python train.py --num_hidden_layers=10 --head_dim=32 --vocab_size=2048 --qk_norm=false --parallel_block=true --learning_rate=0.00655 --warmup_steps=200
Each number is 128 + 32 x the weight over its row's rms, rounded and kept within 0 to 255. Layers, rows and columns count from 0. Numbers have three digits each. The size before them is the row's rms in percent of the matrix's.

# layer 7 attention value, 64x64, rms 0.236, rows 0-63, columns 0-63
112:136144119128155100167116134174083170123069155141166107166132042179083107082181157129139169186120134148145101142159109153154148129095204129123143096170140158156128066169140105165148146121127126
097:102124143153152124143160156181104092105185142150126132138124119134152076154137122176163064166105106137149154161110163150092149150103157135104093094108192044095105158140163141098122222114166127
117:108152142131090077112133081127115134165116142161146171138117142093126120177130140094123165103122065109178143193178119090152096165160099134128099076108065148160118120096167163051174164156087131
107:147148138156155121124105135047081151125110155112141100133160115135124137096138132162151153199129122075086142125164069131079075044158185155122165121105171137137130085129113132128130163173106196
099:118109126124116129094179140152095124175205109122163148092165129114184082144110095185121089130121109129155052175115202108153123133114161077140143141122153122049093130126131100150072118139091125
123:125158145190056161113111122106170157133117098126074137109142194131193119117120092102135098159141110122169105092182125121126129134163140100107092098149153144060111070130100154137218156091129124
113:104170142145134188118168073180066109146107129088142088133134154132148089159099090109164159126171109126204139074163115109087145169130129117103087157186110138166133132114136163046130098123100137
118:142124069117155122130109175129164114150142192182151151148128108132124018124122123124121138109106114132131184162110164173153087114213157134152170152072149131118126142081131137152103125192123097
086:148087098161112091111159098150122133110109110184101168103139152107146144141169052164160125097147138138145161168155038137164152092121140099114145050115101162154083123171149098119078130183153120
112:167129097127130116093161150153112089133119106157101102161149165185064101126194155198137131142118123208188145156173111092099113137158114125182158131125093111093131144130147151128208129094164132
097:171106141160125065119146095128177116098111116164106083047122088135151170174125093165189131069108100138154128123136130126092119144025075153125125095176108159112151135106099119135165136118132141
101:151160127101131163185116092129142148134135108048059125094146117062102095160176130196156086084136138093120140113150141144161094164121099099118145147077082136130143122144145104176104210151125125
109:114102117069143122130144137118131075101120121119117137123138079068121093196165146180099154182108128120126147170071158149129124082151176168165166137157179123160111114212093149149119133086180119
114:088130085119170089119118125142064167065131099140059116137109149082205152114182151142136128140170093133125124168142126151059118084101139159201155111110105145121143139158112098176127140177146112
113:120093110095099147146109141147066128076084112179087117157134111089109183161121151121141104097100199139099075116168131132156047120159103115147173151069099114125133136212087129134112115140142119
096:104093104114057154111122059126113119177140133156085141146102106163120175148104142143108118129085120070111117128131163104129177127092076135123101065117116123084161147171140184211111082122086095
123:128153148153088202075129143153120094184118103088059118192132120113159173130144160172127168110104084194183117124115133060101137155102108087118126119077146168126132108121166134125171155148141125
088:139132103132117186146133153137137139118088123106162091115104170082129072120101112087128146145130038069107082086105064169098087153093153068164104154090085114128125061145122131097126116095123121
097:134128072137092172178152152114118081149172135155142110126137143120178130089096118120182115169142105159109159125131169057165128131162110065120107090117117131127119149156202190136198164105123076
101:173040158116163175178084125139120141150131072114148146149117140118152120142160078163115135080130122145156079145059084122109112124208146134114151174115137161042117129138145095115097133116108116
091:102120104165077125129176147197173107110139151153191144175129109120204123084157123135101132152120169132125162155123125085162130166135133133129212118138142069113079165081145171151127157074139141
106:113176175151083155119162140135094119114135073102129122075123077098174150100129160112125138153134160133200107156197047087085133117103118140097084062146103141129148115099109158095090101103138100
104:158100123119173124134216095147172162124122144161105117169141200116143098095073174181150078096143114071133160132084123130164150113125138176109066115116144102126116108117104071111149123064113118
111:163057124139175132109153154100151122063192153120106169184142111088121069179163112138116146127129115177122138167130132172167091123132125204133152171146143079150103096115141107157126124197141135
109:114122143180048118149089112112074137137119104106139158156158148058127164151109094108112204131113160070131082091109123151144128098097063124067127091124108132142151098106137120124158060077124130
116:123104110156130131132126095121126124099078142097079158135111154124149186139053042144083140081150120135104160155109060191085139113132144181161157144156080122139131124104093088138096127065138099
110:144119171085130034139107100155118106059120100111180129129158137137134175149109139088151154091106147156124116076142080142087099105075159154143109044136117138185157138132085139123142164135094163
114:130144169127171136139112136072099100118119061094106100133111142192118140153165084085173117134156175131137106111091110119166083095082167188150113151131118179174134188142088086092140122137178174
096:132072064122094141144107121180120164109137121075144103100120128086097107166127113172117139124108135136157131121148105115170114109127075106160124107231151092098172136188098088131131175187148181
110:124135130078150138102132136076114140131182094167127123130144074123099110183123144116201095109135109122137171128022105138142093112173179104123123164174112133196096086078110139169138111106145150
088:123104147085118153163095165154102088145128181205176136059120118121118100145107151107128159152101181129102180163145118111152152146073157161094159163100214102160137159117090108163162119108111111
104:067111140134144093152137124072117076141125127123119082158097104081164114156183118110083101131101161164059143163084127211130091117110110107160161107088154103131184119113085150097122121129093068
094:152139102108079150109094113098037106103127141151153097105162056101100123150166147120133178177145178127163108112158111143170090142117197108080207146130129149125126076161147136137119164119139157
096:150153163070104142135155159139101182159096106082129141070109173167055100130194144146164142149101150159164143137129168133078141142172111096172089147136130149088123217122136138110133153085143120
102:142146129119136201139128134139141137171092172140214115114102128171182147053090108119125099142168118163135132110136172090126180159116138073108106114125137128144160126172141123133126066048105079
094:100142102107126085155113099114075119090109185168193113153140153098100137113060119124109130152124157097102109089138089111110135116195126161145144086164124092146121112156057083196127149201109128
090:142103045088174097091164139134126180162150114158166120106136121158144101108172110106180118167123128160128144151034143101162128146129164083158145145102119118147093096153180134193117146187146130
095:148092064178122087114155138086141102151079180107102164110088146138140088099124135076147135113151084095148111082154077143148147085171167135107104162076126126083123111088065110126153108059140103
091:124062116092159143101127149125091188127130133161158087088135126092157192117136103097062091117154143146136148135116122102087120155089150102126171047104094165090151199089121107127133115089146074
094:088150109134135112191132171153165169141137136092217144141127103152105089099118141118102154116105122142177075123086148069122194146157108081066170146153170127085108070118153148158156147125146114
095:050154174119046158113171149141161133182152158122149108179121124127133155168126095114111090145091149079135141064107159083176116091100128112107112125177160167072152127110147169161117147124109092
099:132082170129107195127072138188113099191094122096087066117143118136062167127122114114052168159089169149150131187160170115165115143100136102133146130131139134142118109065114117148118142160103138
100:125073126139124141126091169120210137144156129076164101110120092107176110126180136120128149119120128241106126064153133116113093138114171108124097122186186135122141106125107139186143153179113109
086:106189161120153147182118164131121190165098119137174134114160085138073095130151080117151147107103091061153139098105127093133147129106187115106080099148108182139120118140132103083092197179095142
090:128133111075140125178145154097146118119127128136073133130103182122169093118123139132121118165128103095085086178198146074125122130189078138176097141149105128106167121148116153153201184120073190
103:139137145131093113100157090077079126195111147183171165146128185126134175102085138137119107102135097165125117112160068110127127097124127133082097130088119148129188154073219097123151150084140155
092:161118091122136172149138094137121164115088058121055136090134150124076182142107035121072175165161113152100136096112094151138102123142137136174112133150132140091111094141160059133113087100150113
094:103139177102175132130139137090054039083045122132168126148160077131143145153124124120074148093114128123088154116081112139137125113157159169139140114131134201129140140158112075111094151134182136
095:099100123113148183193084132106127098134148143157171192195152120098154147129126111126144108161122095103057149113051189127172140115162170089143143093109157109131144148098151089181128138148166101
092:152133160192086113111091097130111093117129115132194167075108112161116125144109104136087137096115146111157121097085118107152116132087087135131166127178042139136168158130180161083183094120066169
082:108132187096087075137107073119123199133108169136130115165095088199146067110112142108155168150168082153099154146135101148134108080166118121115104112139083182165076089122098163084112126119124114
103:085109121118092176133176098187160158184082142188173157114152131107091117082098169204112127081133076107081113116135159151161140114166109118128159118114154164083158121110169108105095173137116142
090:111172128186125121105150158118069092139166097146116128106102137161152041141139118082130164165093146114158168129207152126133143149121107102121119094141158081066189104175140159072115099132150100
104:101153084206077130117098128126124191189104118049102098146140112126143146128108147129184089113098090096119123117118144087051125149142173122096073076103124107129181121154144162132155127137151157
091:152144148127235119093112134048161159108117124199078096138097123148106097082076137141158138085092104203154114131112163094164121134134158126158154128122109112092162144116151121161129100155161128
088:134193170177107149157105112166122069168151097147113079111114122168165069124186117112120153132104136163139104141109154141109132174112175136166124136148178119103089144088127147087122191083131047
087:138084133130133167120128106166139129075091074155139143151135153057107101129144171067174143096111164126082094185091129166170138136114133148106105153109091154179207100070140081132117146118168131
090:118152091154106140127061146091178156148112147064194150114172107170152153083125075117159089141131139084033142129145146112125169105123180103149152126129172128151126119134142198144130127117090165
092:109176136136193159156168115130159161157147139132153148070160181119111100104109156141122091164165091103097139097107168152083143075089149198110101181128194162133105126105093123157115074105137168
082:136122130176140126122126165221172120103114121122139126168142077162125089081153127186169156150128153214156148139137184062087112115134132136102138152108143115087104124102082169055126137132132121
093:164144116164158116116057145172060126128108164092095111132058157113088096137172135169078168145101130096140189127195078127125099152129127188118150149140138164142084093162143129128155148121089155
101:052122118140131103132103088142134124157115074092141067067103151093154152097101148119156084132168106153082128167119115092168150121135100127130114163199061152096184172156119127150081111113160094
104:174162074125068151081113155159121107159137106114159118134108206167166121093090145105160153104113131111160172122204133067112144133105110066122148121071093124107112185110159151108094102126091133
080:152109103119192187134100076130089124080136156114135167145105115170090183169128120159131157074131191130130126149111145128130167100076107168128144142086171115096135153153117123150177191065116076